config.yaml
activation: "swiglu"
norm_place: "pre"
rope_fraction: 1.0
qk_norm: false
init: "normal"
init_std_down: 0.0
warmup_steps: 200
batch_tokens: 131072
seq_len: 512
train_tokens: 413100000
Each number is 128 + 24 x the weight over its row's rms, rounded and kept within 0 to 255. Layers, rows and columns count from 0. Numbers have three digits each. The size before them is the row's rms in percent of the matrix's.

# layer 11 MLP gate, 1024x384, rms 0.0938, rows 759-795, columns 256-383
072:124075157162118124148185126176114138091109109165144125080132112188130096124129139141121102148135119114119135167092107148164160136117156171097115124120099139127118120106132111153125086130150133094123125147183065139141146127098153143125153123114136133116110122155112087113144131113129160102148127138093149109108134158120104149164157112098134106088164106160131163104157130087126118138122
103:124137127109146104149152092120144159123119126111151118130112120127139154099139095105103122130144078139103156108148114114123090132139110121146146150135167103130116177143126153121126138146151106097120140114136111158130132154115140119158133136113104158145101080123141138127123129158124110144134168183150165148123131145180152160093123096071140095137113128124154081067084102121085139127114
102:099159150077097115119089123145120142165138184134148122129135097117119126087110098126108128118148110102111139095131142145140146090131157132123128146156107133147158123135173102151158106126108146161092113146118097154118211099140113173159124132124117114074110140153130140098147146135073048117088161138162132088127140126121144078109129120168094175124151139115116094119148106126158136139122
106:095158086131103103135123132132113119120150132117114110120109118103115145102128160166135123128144166143163133094122122152147133126150119108160112122159109140188123162137143117105166127105166115093125109114099138117167099152139130091133153112110152121083120104168098126046132107158130140098086095145102096085105141118145103163135080137154115096121149128134139125157157112106141095120110
094:117124134141123153148133107117136145114118102121145130122135138127119148109113123154209130132140111104082108146085110084076119109169144156155157143099145142128138160101146077101121106118146118110185091135143085112123100137194116150137142094128124140132132126124146122132098122080142139179194103111146143096130099119167128099131129140116124112133115159114166108148126127138150125135122
097:186155118147121128093094119125146130095127140115136140134107110071154169159130117128125142142141169084084099088116103133163154140094140170124122136109082137148107125134129155169133170102129153114077117108130114120128179178117093116128130107094154138137154167121105158125145137143105105100159150119170154096214096126151123108118111161087084165161102105117108149155112100092149146157073
106:120158113069143144104143145086125142089105137140094132128126111111091133142097170109156142108089132122131129136137148115150155145161110096103118095134137136159178153163138132141090103146145100156134122121147133152152117113088130144068158097141138143138116148139154125146163100135124151094157114173155096136136103083138106162114114137078134090133112138140167114093130156129134102123163
105:136168094098154107158139132143110134139089096117130108106160176136086141160113150153128129147127130132169119152097120113104107134093085097140121112126142141145166137121129170159163135102137128121138154097120146125099157164119101115137135115102092131112180123153139118106100163093138116104154152087115122104106100167155131088140149164128108098095135079105132136119172113141092117143161
096:138167145143179131086117127128154106119168102142160107126145086092097151114121114152150126129084109136121069138085151153150146105094109075120120140138146136122121099129165104150148111106107140128140131142094152150130125109146117152110125136111093159119127135111114137079099122092120112148157144133096107072123144099127086132103146122105149136138103072115132150124115100097085108132070
100:115102120158081145142135121102113121142145147082125122119120108123085163134083142122144137136152128056125097096115124191126126157144180139164114108138085153099132148118098168176100140123109135161115140116157084137131130161148164137118044120156121136139081130157125164091148132122123107135168120107120146127098136152156142153124129091142130145130094139171133151138134151140156107099131
106:130122070147154156100107109131123125076145114066151116101146130152144105083135123111124135172164122147152119107089157113141123142097094156168106138122160148097101143104102124138130163150163098138116138130108119078107095117156103105167152137115169127172135100106096176140125111132119143143145128194203141142148134121125121093140101162125115139135144120158158107095186121125129114119085
104:115136114135095116084166108133132119147136146152138112136143103136117118143122162081142138151100112113105145125106117129150101158134142119087139162153124100135140090134114119172077083094139136169172120100114094133122126154121123123131091097122124189134112124081128115122071160107136116119165147108162088126168147097100140129114134105152122146133113155205135109124136115121127132137116
100:118128174106156115112136140084158107133151123137129090119163127133117126112153138110149137102147097147130136125119139178155138129118150097119152084142134123120135104146154135082139119111124121095127139121136102143101116146148119104155128122106140145124089118150064132167103135172120165137132145124104078108114139103178161111089113151193144143115120151119128121158164129143162106077124
104:142142158148134155116103112085103145118117134097129127106108171146133138102114117132149128122173115072113143180159115142089126104090135176174141131159121111113122092133172130141173115108133118085139132165079148158101140108127104152146137128152148121148137152127160140133153137149112173143114092140124119101132120112112148158107116128118156150109143134110117114176172201095147123122119
102:162148174147124116168119106167163100112127081116157090110099152125142135121143154142141147117133110149052160113133126131102134181120136200146153155122112166138141083132132114112162144163106124104114113175167115163135141098198144130122134104107099077097141140142137161105140162098127125100114122099118125105099153113134149140122156146101107091103130128095123113159135169145130114124101
091:144149120167121160110155165150152129149138143157159135110152135149151150152076122160118135148130140142122144096109152130119125115145129132154168145132149134136138160127088119129131127147143134076154144129132142114125100140133157077125135163124161112084103089144177135154153124122150143099103092072100138116155112203141137115127148158146076119135135062131183117161168143127136102085144
096:116154123180132090149088118079155141113101125115119092105193141124134108140112135093142139140133151127085128166125117091106124122107118139135106140166143143133154110135134131131119097146101150088092147177087120125098131115174128116099112127095148154118105110132164140111102149082130156154152144102145093122095119139138098100080079159165128132132159077155144121136107157119078118104134
093:117104160156131144152172179125103194166110158139118151108107136141134105122119121138146106129134143127116120092103164144111135115181134136143100124129105170158115119118101096127136135128148183147100109156131163177148120121117112119137144115139176138142118161155119126139174125111148121131147138165208156130114123122120167152114124169112130074132149118124135146125150096109148156157096
103:107091131162109130102129091145130199100131122095135145078127136128177140161118137129141085132129102103138090118091128123121158132139110131130143122147179140117117128161092151135160148105180106121130187148143115116163117146105124129115106076099078116124159106065163122137099124121119135119121125081161132093148140157120150094146126144140135080096096112121125126106121117139128103138142
106:121147153122135137164105115108129122097126125116150117099124160139161109114144188121154137142110142136183152132178138165143077133117129062144139141112070162134139099141141105143079130143123108078157134126146145102122134123110155126141124104112119149096110116157167138114100092110160132134147111113147114124102091109143152099129124124137147150121085107071150145130107164135118090098132
096:133169136142132145096123124125197133123071117133139104116110170096147098083138123152147131141122120157113131166088167140135144093133168127148150120132125121129135087140094170117111113123170173117062125119119092123140117098130177159121111104123125121118167102160128153124052135167152156147135112128121133082139076087115130156159151146139154133137136069117141099152124141099122142122118
096:151171127089113168111161120148186111125113114128165160163122155108185095111130141141115157123102128118107129126146152096176110143155115119168142095132143134109138083110131171096140073113094104072136127154114139147107106101135099121154165108136139090113136124176109117109090129128143146164118132130117170141156108157152117106133096122148149134110138120121118129155133144137135112137144
099:084138105135129096120162163113135148167092126150143176157121087160134112103117140111102104152148150111143106115100097094152111093138139144116107125149098103125166128123165124112095184142136120123122149155103154089132063134125108124114105148102119136103117113197111102133104121176137137107094096139094146151160116138151158124103103121136166159151183130101138140109153126109105152153112
102:143076104150122163144162102103145143112144127100124149157121152148143114103093149144056122132119165128117127108114102125115150109082104130156129182171137172117073154142109123121126143118122136134112146130107085169166137173138113115123150139143190113142106112103126092122098156097143134138136146158135126124126153113090115110136120139091111147148129130152109169127144108116158122165099
107:135128094146121142129145153126141111143147127122130148150094141133054170169129145115126091140110128148111133157090154109177101150155131131143133134137112136147142100112066181120163129139131190171114113159122168129062108139146133110111098111156125147087069146058103144174142173126138091085106112111088154131125100092111099096124153118130150108115070117072109119129128120106152125090140
106:098119118139164122155154125086099119123115178129169107174121133126138124162123121124120095088115150117121147095109142120129136138147135117142133157085151120154149151157142126115132134149104058168167135150123186147092137141152063155138175119147150113104114139116135151114127129129136096098117103117153126163142083127147158076137097109143124124130069125116151114163199147078137165098106
108:109159086158162080133108115146163102181138143126144120156162141137170138135108140141107126091198119115106089121121142103084148117115119121144116143137154131146096118146104086121160149116095137137107141130141126135129145109126084139147104102130136134137126095142137124140138129155104145082131086102091108137098134150133112154100127077092181109114155117101155166116136079158137147154150
097:128141129092125164112125153138179156170129125113133133126142139091122128100145153106117125138102132130170101121138098168138107078114160137115079117094139109140163110128125137123151144121124141104101113124078112143108151109127135124138119141144188140139129113181134105089102108098127108170122075140130142112109113122148147120154120114142108112129096178085136130104126117160094104124109
097:083102100121131109144125097101102106097131167114133153129144134128141114119098175129115115182115149162116144105125123140122098158153141141147139107163101132130112123118145143120093147104117158138125102111079097121122086106103119141166129100145114134124108135130068103126128151125116096129139137167122112150103126122111116203074124129156133135101144119130140119093184134111095157130135
108:110105129137150114133143172150129128159164147133175171117092111078127131135116169142101113118173132150130104134140114115168128106126102130132152162148132083155088110112119149129143109127154069113111130121115147160114141108145143101131120130095124105096128171091133150114103118104160077141100126136089112072141105157103159130125142136086114126109112138123137076157137132120090065131111
102:104147137135103139101132151145122130119111121168122145183128094173138134163122163132116098149160138123126128111107136102124105121167094144140131117130159112092133108138116102144140139120135138114132153174079120128131121111153144163136148082101107152100143137170146114090105111131166122118145168134136105156166151101089171105146127116128104136156080117134092106135100077130099115130171
105:106144212125113096093125136161132123113129121096128137126077136131119116121137112121107146122124117130104095132120127171159123116141123145094135145124178135149101106165142142111158092122071131098108145140110144113150125154175112137131142142107141098122133124139109114126130138108097135134066134168131164112139099077152179075133169104153093129126175139106169158125133139133116121157138
078:161129121165133139118111114115118120118146156147177121115137083144132151144109111148122155146150151131168153147132165134070153094117175121161192121145103120140143133126151129142163154127141114101096100109176147146115104125149118110111138119094108104059169106143105102144126113135129100094129129127120118115169123126147133098092093135169156148099115126157138138166081103131122128068125
104:110131133172117086110144154131131145152132150155111158137129128106114112094124111095154093143147142118139093140125152122097142128138118137155119142104129144112105094121170092080123091084137120114098107136129134129114137130137125096122088110115147139170163152138103099101125085126124094095097148079099140085166143113139066102128107081144151123119087153116124164141130163119085107151131
106:133121150081166116133097138173158164137091136132181151132111126127110131114142130090123143089112132120120149095121135090154132136128112109121144106128138108108122101130107143127120174133153093120126173114116149128136135130101178121113138144125162136117056191146135129159099111162098140126108162117145127118140139132188146126131125126140103160145105152157091118150154122135126142126124
099:151173115145146189140149161059104129100126130127131135124098126138095113133135119160171174134111151146138115093086114125134140135106120108122150199113087123112144166151124115088167121146123127115121160117131154135113109083121084135100147140163147114149132097136117089105079139123156135145113121170096113079141152171162134140115149138117111128151133163111131108123134124127158155109188
094:137085088165130130201096158096104147112120140140156079119132092121101150102125092158118164108141129154126140128137127135151118137116099144137186178126139100124134131175114126147092137115167109101108121121134155110138112102100120102128137154162138126107117106128163148123104099154156066091116103113117168133127096142094152142138128114117107191081137130137105097121156106154114109126103
# layer 11 MLP up, 1024x384, rms 0.0963, rows 759-794, columns 256-383
074:130121129125066081116085134146110117153166116120104126161129127128134137138122146114132126119091122128119132137175108161147144126130121108053127113089156129160131161118164111145139112116174076135153098166106140149136110123149136087098171128124121153152103108142174114137136151118135134134095097114130150122123146092079150131107174171092169095131147156157145096136089157107128085134103
102:112081121139152149113116109129073100121114137135148153115163105166085106147142131156140132141140089191131124140130135115113140162129106105136115134123142136124097124089137148101159074096112122106106158119130131167139142131100077136131094093172120174107145106138144152092142108160127115103177115153131185098089122149115130128142113157120206108129125158130129074119098103147128097103100
102:117126102147115137129162151105120109146140134129094115117143140108120154152098132166144146161150128111126141137151119153149107115108131099123135139130117098095134136104129132102121088138085170153162116106138117128116144170164160098087147130100147129148142117113123091141120112091184138069112105143127131148134125167093127148141123160078175144171161119140178131147127127087158119124183
101:089145162139117130114143149133131123135176170153116107114128125095152148138108083118091132109138063152159163151159117090114183140145146119113138128130137115140102114128138127125156136120087156096114091116147148175129134127114087128093101121120135129142124163126141162189131102143130126105137149110121116116122095127111132076125122102127132102125122137092151172131098104129071136110164
096:162138125155106140176167124161164143139160116122116190132157142138158135123097137112112131141089135113162141137099127160112152116140153105119132104171104128160104134134140098152124139129113118140117110168103113126155139145169157103103138120137177119137133113091119152147125101103148123144108184140128119118138101125091112134142139161121116162118101145131141169156103167136088105152160
093:114150142089099126165144090100120138087168094149143155092116107078143109135138121102106130124114155169120127106114122111191129137151118148126103096107151132098169103173158141163107173110093156114109171111126100107106131128106077120117117099113136127128139149104141105134163153151143119089160102121124169094180136099127133138123109156118151136159110127115101135135123134114119123121158
103:119145123111150125148076141157093140134132107101139139104080126113119129139117125123149097138093122109125204138175147129146114126106160096120101133126143088116118139162118105124142132142116174126113101132101167145122141124134117164118140064118129127118096115121133126166120135100103112128132137111134093119145137122096111101156140137063145137056154099170106087124137090122097083175163
104:120136113147102162116131148096125117152120126132128138133120172128164118093152109131138154156131119130124087154109164153108110133103167191134141110161147087110156092141147073139121098113158109129138132131111121112172155129129140107110183124129124103140101184140171103131089063124156153138124149127082131126124133121133134118155096152136130104122143140168136118098151092127149150126103
105:125176118105191147131128121148134059110120135141171128148117112128126160148149092147166099091075131143130095135115165156173128095133094118062152135138137144097117095147144088136171127091066186108119105129119138146110123104118135138126142160094113101112114135106116156084103116113122105143155139129093099088107118094149097107153148117151101141136116117153157155098137142107139146090107
102:109103099132110135114162139100064178126140089127102135162135137117093122144132142140158109152177126143117131119145179159143094133141121143127120093114110105114130135094105169129128150144101128116110115080128165111117107160099154142153119158129145167115128149167171126126147114103133139132111120108153132130169119107106116166138163084140091093129123091166135142150135134149136109192119
109:090087129207192134148139151109084117099142098181095134144120156141142137134133102135131150142126124140152123114119145110126116091123158131108106150086129127098109147131140109120148142138114173130089124101118118175117138116130136116120122148155112149117116142077091105160109104167146117096139126133144135098140109117102131115148124075174140135074154113125139153123139142116147125078141
100:100148146094140172117138152127098104067127142172158154144136114112132088113123148087122139109109139148116092105103118133115101148110122107126135113107205128110129132107139109107131125128084145142157165129122101122113128132154106137125093111141143134144102119116089143097161138122153099113161142161104100124172090136141128165155138141077116154153120148142132155100108148131133091150108
105:121136127126128153120132087120169147146124146123136103127097155041105124160059146155105092136099147097087096138142129082095129117119084162167109112158102147114140118100103096116138098123084121127142117102100145140126172124105147138105151144097189132092121103103150131103109131116150139117123138139136170142115106153112153141148117083117089105159124144169100154133110155110125152117147
106:126169090155114129083106127138133138129158132128141103135152108186156136099134143121106139150099165136118155139058155151144123118154124099131123123114138131114118160146091085151099085181119128139124114156131140085173104127134146104134127121096104162089110116158107103130096108121137116138113122151152089100128162128121148154135134103136113143110134100164089144153149120115126125131146
100:110084095111169138109146118139132094114100074122130085146135131104104101087162149104113126101127121164102178116130159093111096139115136149125151155161131147137115117102055170145170192124134115117143116149160116174123151107156120119134137120101141148115085120155113129113145106094106146101130143164067136191146140170152138167162096177101125141146124129142154148152093137134138106123095
097:170111100093130108104091114143078121148183128107129121144150120098134118073145151115099124125152131174126110124112135134110136139130143147131156118154115117093137123145117110150165139124133122129129112117143114122109095122107083129119125090155126115138128131125094096143110117094124123137154105138142105127085167120144124119102102132172133103113117133146152114138152106136109118150152
099:132094128106120158128111109132103123154129098136138192122134153150134119119134115122116147117132130122140170083126125150114112094122116138150108139122114189112153138111154091134087142117127090142162155106108125143131159098116139138116167130127069124136147137158121147154135157132135158125133112146154129125184111119161133110142115061115121122104113142131132110164172107148189149152158
103:091126120120111101169103089176077120112126106124137127157130077118137173130158153095074112116149098112119120148148103142164194151146086150104142101094150133108146164125130156128093133107115105130131127116132120099095143125121124123148158124138149155096133112162176152128097089118144101124130142130108118117151117114110146122139111108148144104137101119144111137150161106118090114129116
101:149171130167158149140145136104131134115145126125125158113121106141105146128129115083135115143125128141148145127156113144134136069108073131130105140176126137153099115120076124118097151127100164144135120124104146125133120103136164131124146132138116136165105151122127076123102102133167137142099136165139172108103101088130110151133093147159135140102111149148147149135109132122159171121128
099:096133122126111101097088109120099084145099189166128130101113136140117131079087111090098119133146172093161113095136096147133095162174154165124120167179102133137122127108109102134106112125135170159130108130172145133101114119118107154136100119131103156127113137124116134088101178116116141111159147079127120148101134092115097151122136124103141125158205144124109106122173134162127140146088
093:133127099105122109144157110107123101151142179118141152182137095113159152130166122123128159108135109118165106092116127115138127099148160086128092137141135120129125114115097133157092135137128120145164159090119129140137077134176055124140130137118096128096125120137140119105163085070084138095078142135107112124092126150116109131154090109176118099104148117118079118106138095133110134121111
093:135134147150142171109110140136095166136132113131132099119111082125047144113137133147156108109121116123105114105132086169102119100129153110111196158105110096146086161159095107158124170119163101149159164123121142128162126144116156116111134161120134165131138133081158115133169123137111141073108120157100095117143151150100119147137121136134144135114090122133147155128150100129130119104153
103:137114121147093114119120153127130134113151135137064112103086118106118124112137110137105114113110167059142084063131117158123126101116125108094118127128139094141131115103138129104105121142168155145172149127078101110179131139157105094138103152113131122147114142116146089117076126164132131116148123115138111141129149091164122152130124158126151108163126141105122126136145130125132101126133
099:145138132106123108079135142074140142128178125113118110102131092113133109183108122102168123150142070102093122129128094128109106089103103145091138090128127115139118132119130145152152079135112134183127132131124129104146135142167135163147121164093144147145186086170109121137129114104125136157113107125120121144104107081104120078134124147174132117142132126133141079170174087127150149147120
110:141146069097150096139131100085105085117136098138113092119158147106172146145174108128163167168137134112158115129171115146115137118130115108149115131139143086130117171124110126116114182121115130131135080086120109143133115122156125089175153144114100120116104125117143081157120149128112134193146122126148129113139151162130146157094127162137129133119130108088115126139138113127099136131105
103:147139140143159104153165110125126094143136117168143121079126095140153140114106149153129118193127142120102153083143098129122119100163113116130115107143092178133115102155134128136138155150097121102128115122086101121084098132148155139126057127124085141101129154148124088143105061115167129091115133155085108118135138145112104135151145160168106110157162139142161110109117044171105184143113
102:113163067137135118132167107164121116123106158120115128145115127085150130073145103162137112099139144175132134102085099086126124137135130115163123110107127153177139144142120127096149134123129172132154123141144129164122140111132097118135156125122156171169079120164105114141134153146105093129111133122086141133124150137129126151121091102096146159110125160152127139129151145171102112158103
098:140144121106118168122119100143115201149125180144109134123167128126154138112157146142112117164094173098120079098103137169138119098123123150178125162129157144200111110145123099102155134145200116140150160134151073158113124128140111104166113111125129119106128148108112086159142152118139135113134126133146137128122113153127086117134134178162143142108101126094063153118119107125104110151091
102:070129093154169121140128108132143090131143163107077117134126128096128119138136106126141127152133136151118161099154117129160128126141095115169120129129105136110140115091140111123138156094116119142104087063146141163152097062061111118114132123135115144152119130096122125103122127122113094102149121169113164146144149111172063127119148117162142086149123163122131139112145168129102179122165
106:107113136117154141099144078112129145170075141158141124129109087147174113124125148119122122112156140120123119108124121102152159116152118124147132101136130076090123155150156133106117139083106060101105143073128128134118153113118079127128159116117075152120121135136131119117144140127099156121109112120142101124138144129124111150114157112055132143084157133165119091126155157129117168145118
099:190126152134127093118132104128174125132111143089111141128094165115074116102138135144114148164152105080140083124137155173114154155119157120137125148138136105168069162155129123108105105128145118133112124085151089101103147144118151125153123152118117146161117083156123084128134141130172118103146102103129126135129094128154104154130109117115152107160193121126129113117139134164140080126132
104:103134121125133130117137161173123157144136152143112139097112143096148140128122094150120115172122103162111133133127165104089140154131146143137141119172134145113096143128139208158134155125164155165132150097143140134153128092108122128152133106118147095137155157133153089096101177124125129118104129118139105106130121119140096126131123140141117143121150125107179142113134113115113130130106
088:140122113164119119118135137135097095117110124144161128130151143166111121149134100160120109171100129108137111117156156150106173160148145127104139144123130109077118114133186126148118160134160109099159079140139174177132120109124132129091159113152169137129092099139092112170102104124170120120132112110084146169104120116160112092144106114121096154094108122135125131115081173144127142137156
105:119117154146144112160121079127160118115100171112151179116120092124094134163066159130126108130106168131176121147140139109138139156111087102149093110097160140139098128104128165090086157090114118103110129176116167100079170133143129083135098126130146123127132106133131112140110104106131165131108128093131125118176155129130128131148143148113183122125147159096137136141125127143169119131145
106:099126119109109178164125141129101131116102147099143153100120159194131107103143128121147101085166128095103157122176157114114142140150117114125140137101150130123128116113142174151128102085101141151098167117118100139137143119141144122165140102180108106146090119127169160098107134126112134121119103163087096145121156105136129173156141119150112112166117152131118111181120158136157105144166
099:154092134151133117136150149093086121099114084134118124104126110142103130100142147108149164092140135158156172108184144112190155120116096125152150083130114129094151105138131116091099144149135127129102140152133149180104136126120130100119131127133176131142120137127096152104105161108132155130071117172106162101135164110127130064186157108070135137134160153132050166156139133123129134114133
# layer 11 MLP down (transposed), 1024x384, rms 0.0885, rows 759-794, columns 256-383
074:130122089110115118155091137120128112129132136118163160114135158136128128127132096139125115119143100155122147124117135118111129115116125121165094150122108120144143114161100132160129111164117144138099131113122088102113145149148110158110118177149117141113201154106137136131102137132091128098135176106116169109166140090153113131132087134136097181153112125136069112166165107102174135077134
102:116078077124154122089104131134146109081124115184132151118158133111117137162105119177130128105141121118111107124149126173126121156117113122119090126138115124119143131137115128115165082099101137107080122120112137148100100120117106086139121138132142107103085130138133089117143112121114099119119126151126123144166141108109129146113130185114175127128135130148128137095107127124176134121129
102:136090127114155095143102178109126144142132095131128154157096088112130110118154157103108078090152165156057109167159115166110115098146109116109113112126130141147108144137177115112165129088108137169179115126124151096149147139118151099153146129118132082085110084178089129099131112107105129101076116130155143170128112131103103103121068105166134132120122128111130124129137120121133119129107
098:150100102103082170096155135136180086126163110132131139091102113120170106166150080119086150132107125135134160124182108105147174115123116112128152109120118133109134157113120138118107105131113117113161116154123114114132146102110113155119129096172128167127149157143130084156150111090126167123133138118094123131102151149165103123129132155143087124088130116114134150148125113125080111131125
098:132148097132145106078143154137167077071117159144144103114126140151095151104119130117141122138111157133133122130102142131132138098087092156093115155147128141102151130131141133148112117153142122141083044121137136136119182121065149154152105151105189175134095130116159134141137126131147184144102141104119131114116134112074141157141091096117189125130125140124106129118132141116095108155105
102:142160095156105107107143114103138126117126115106171154125140139101125138137132164128123118104100140133158118131101132115123072167184123148140135105129132117140134107152110142190147127165116169114117139161122083092101130164142160113096131099127122139126113185147183123137098099106109092115072150139076184077168171093145159134132133124162148145141116151137105126123106099118117165100139
101:095101165101156179131094118108118102159109098115095155129120152111136144164145118144153092136156119146126145136111155115156110125134150107092114143131163088106164138131129125113111136120120147151116091094078129139123132174102132137085159127123139123120131134140074154121147109106131092155135118122127144144118103170084124101110130101152132104108111131143140095119172107113085118134127
103:143105111181121102129114055149092130171130121163109141153129157144137137138109120164107130149149097133158133057109112165160129151113170202095127129127148154137160136108154145118144128064161125147103119135140129117121144139103107117114129130148132124122143152158116084128126123146135143118116109122122131164159070098119159110140091108113124108108147159178113115105152105143162125109141
101:132123106129144169158138127132139062164098158121106156102151118141092109108125096148140137128122077138117146139129170121149101169127127121103138105105156148121127107163116101130100184142125150089145087139182130149099157144135183092152141141131093128143113126125145127124113141117114159141144131118094111096133153129129150126166156129151110160114131131134124095146108124103111197110121
104:128134151142172135145123121155141148128127119100145133117128158117127151156152087119137107098129136124111121164106085129143098139140127174132091166151124160114100144111138167105146112104153138131155093091146174135167098173146131064122060120113121123108126162151130146105114136154100141157131137132136132130071151156118117099127148110143078092114140110119140093127176157154188153133132
105:117149145106169072149133124138102158148138124153100135125100085127150133117159154139110143130153118147152124133135123161129127113168106102097131120130110120123134143192121116110131185154106151143103147112105117092102109140113122102127081127105132130133172142161094152164114174097153129135131127123158147110121135162115089140153091094114164116136151121123130111152106104144152128129141
102:152144139138112105118154132138133090163097116109186132136123147128142119097167102105115150129090109135061110123129128155138142175143155109149131133130142109141102137182076121093093113179108156118159154087144092170131121148116143121148148121148087147113172165180146128152119087156113131105107159147147108131148120152104115170147110163129113140110125107129130124120128165130124156122136
097:137105121119128147170167121092158130122129141174052123124137159125126120132113128159103138125088161107178140098179101123088141128099151093124117135156110136126138141145099138147143149136126137145129136172146141121093139115131079114141128123126114139122140147123109160081159145104120128127118109089121116162116132177098178169092147134145101086138161117120132096127162093098141173137166
104:156140110157091128111109156103123118144141127154164075115111093135142165116092131127098126130145113107089171103110163141134104108117152142123106150099148177107100102141178096121124139173075122138109129107143142129142164140152116100135121098121075128150112119140112105137141072161123154122161134118108135101112159096095157140176119137148147128118132114123115169173116096086106154130146
099:111133153123137101076143152178132132046120117116144160139129104145140091150144138160128115170158146158188096133157097157123115140100105105144117174153125110150129170119114120087108133098153103126125142116134115164143132117101113059133106116145166101106110150116083137130092108162146160126113118128142117086141111185131132115111099135148127099209144070114120180116135138186128167133108
100:136090136076071125090160170144128120089146171141161110127133149108130076108130134126128098118104118080153157174162161109137128155154161115120176115112104135114125134087095125145132126122120130123139141122140115147088103095125135124123129115108148154197116125111162136116097114142104147174147123120113163064102185086101136110114172133117113153119123136118129136101090091116087113180128
103:140108129120141151140117093101137096088095161150094148121133145129142121107083096144130106136114112167129137128136121118114094110174078150109110113185127123104130126190147129144156109111140094128102117156152151168109139163131138148148109088123114103161128152120135107116116132146148154136123093130123097182137118140155130164153152124139167169115115145150156114121109144147123114145142
104:103115096102126142140132142118094141149121134112136129102129134113164106119148105103132145162078081129137173156113137128122091121118146163080135109122116097115130113079131146099115129178117096112105143103124148129117135116132120169111139103134107149143091095157148114136151140152148142127177114124079104124111096129147130106110156051150102120085118125099109141122122130155102080165139
099:139108145121178115106136141132142114141137143162129152111188110141141135127153112095096123155126130110153144154084132128117131120121074090148135132144152131138121114134115101148129084130126126153134133134118148114150077135130131127133106164116128105118122129075139104098104130113113113184162140119121157096120155134122123123148098107134142121152139163116155120140105118142115138091162
103:131096098120115102105158068148124126113126159177126107149104106130129144112120149139129121128127132115138113098125119152117118111095113149132152138130113119177116125181172105111144117125133148128129116152147152114146163168138105139153147066125132172146168193111134146093113154138071168144140128201143098132139168089147099115124143136096154075142145123092080128147150164138102125147175
098:125137170148106117147095150136102139138132119145130136174164106114145128101066167155174104169185134148112118164116180158112151091137166110159129141177127083102157112112128127134115105144163137154169153144131109122144080120101119129094179135107094141075120141139093158123134134100120152138085153133087141142106138133141102142155113121134129128123168108129139151098144146118132106163091
104:122125168153117125174138146165114180114115158180121126139122113131148111127159125140114159109100134095156127082121136111138136122147114130154175178135178108156150129116131120132111108087146127161125141144144105108169136160149080070116119116104134157125177127060148111112100093119123155156130113146169122111177172150123090135106116130161082152139100171103155128140112096124113124113132
101:070146127166138094131139110152126150115119138120122172165106124116187105160120125131138112101118103093153131122145137170141156106114100163156139098113116144202152080162109154119131157120144144134122121107153139103134119137134099115120134151142099152115145188180137098131104139176131126083122164089123102179155122077135142140148114121102166153185147119156135119065122137130145130121055
100:139079174144126107119128129093142129093123131128148117113136147111113149078100136130174113145146086099112149133084117105119102095152137155136128085128167093187109135081131084082136116150090113146144145125086159117158110126117137197105126128149187136134131127111148117137098130106143121108145143092145123187143124138136107118109104155084088103118115162116126117100137136107114154156135
105:108142119158140111121138111167120119143121069113093141140125138140129161119093133116138154144125124113096136125148128180089156112182147130116114149145139145145140131142120114134074128089140121164127153108162145098161135168156121131103131109135123177149135118092141166104131144095104119115109170154102114146135143132110140140133130151135092133161123154160102093077089125156116098141126
103:158140168115135100157167115065122112137183148140126120109084128100091112100150136127112138175143136118131129145140152130152135098127128153094119105173109172084106103130092114155108171189134147169152113105135147097140122140121100107138152111116114124138121092107114133115137152124133164171138137128138127125050160119105109153098100127143137109134128128121160140111132117126086147138157
102:093130075087149122133089150100129113134116127149127147167089081054136113151097123146114160078117163130129155119151120170159068105083120113166099123144135160127148087142111122081123149148140145121131105118129116127112112124142121135107119104135166104145124126107144073142112142076108126109177140096092130128165147194101136115122111137143146167151165124128139153097131157138107139102155
095:133132126134153132162153121138142166146141139091169120139128134095068108142120146143110087153078129137134148096067111133098115149157113154143102154137118106146110131145154103145104126171158109120152148068135110160130120143134109133155098156131134140156092134145130110124129143101143128136076066154151105079146104101102126156145133090122110086095121096142116148086106121153140136095094
100:112134117146128112112089123108174101131140113136129124116143144127158134151149144110116121148143100092110183116146128160148132124129129138144174146135085136125077074121073143120090114079162114155134129134126116148110120165087111138141147122117116100101135159146104137159084112083117125125100159144171146145088111133146115133132131149158138100150181126119145140139160133126143160077158
107:125128080128122137144126101128183147097107152091123135126139153122136097156099148121156144111098126174156165117120154093157101119137073140151105127151134140122150113117083124160116108161171119116116072157163115134154078152133109142095145136122168095133121130175132132094141157105096118134149100130144145068172147128115134105134149160161156124106119135141150126130116154132083102098077
095:107099145171114117143129143177115145141109116155154133085098140105186137114151114134132164106090125112146085107121119163059100115084142122194157089145135140136119129106068173142111104142127130147120120117146127096132162120152086117109114136214174153098174118120121145135139157134157130117150123155129121112133115103118149127106096085122182107155160149135133112114136143124150106105125
101:150140132131047164091138122147122159125162173097170128117134103147116106127124131175108128163113099141089096132151070125133153147129125127148151130130087127142117110135155109083162096129102159134131147118083121119186106126089116150126101157134108125136144158118093124105073117162148114093108089187156108101136138171182155114150166128112112082116129114084103100143152100133161162137095
096:153118123119106134126151130161131106125113118107142132156158137120093102081154111111134075111142120136086159084175139135136152137101154121105105108153127121133116142103121091102139182087128130132139134178126170140088158120115127129135147133130066082144135106103148156149133121090134186141124106095166138153107129103133127148170156130110164091112103107098129109132090139159131113090118
107:106100132132137152143094145123123107122093154132079158145140162130151102155095124133151138132125077063095161065097133136128112153121149116107121152138131138115113106127148166125154095115059153090107116115103135113131144134177147147151152137140116114157131129138143106151134082126131143102138162156150112129160127122128112154143144107075139129141135136156149102110127095125090149141133
104:111122127107157131148159111157138157129145124137159130106136131092108135149156126129154137111146139158124149150154127135111171131130158170088125116076087143139107127139090155113169174112136146116172125121124102132144083135129138125141119116116148119130118163141156165135095102158117150144161109163115127144180134112115124079153095161108122147115135163144150128158129135161153099156165
093:155141120132150155111105120137085133085094135103133157129129156103075091150112134072147167135121154127073148130145186130147083129126127134145134115150086132116140101126115117130132136142117155125121119136185154137101115128120121095104133114140150120117182123100113121115108115150122134134058141136085115112185083141112134137186131144092104083115159147133088138165162080134145132154134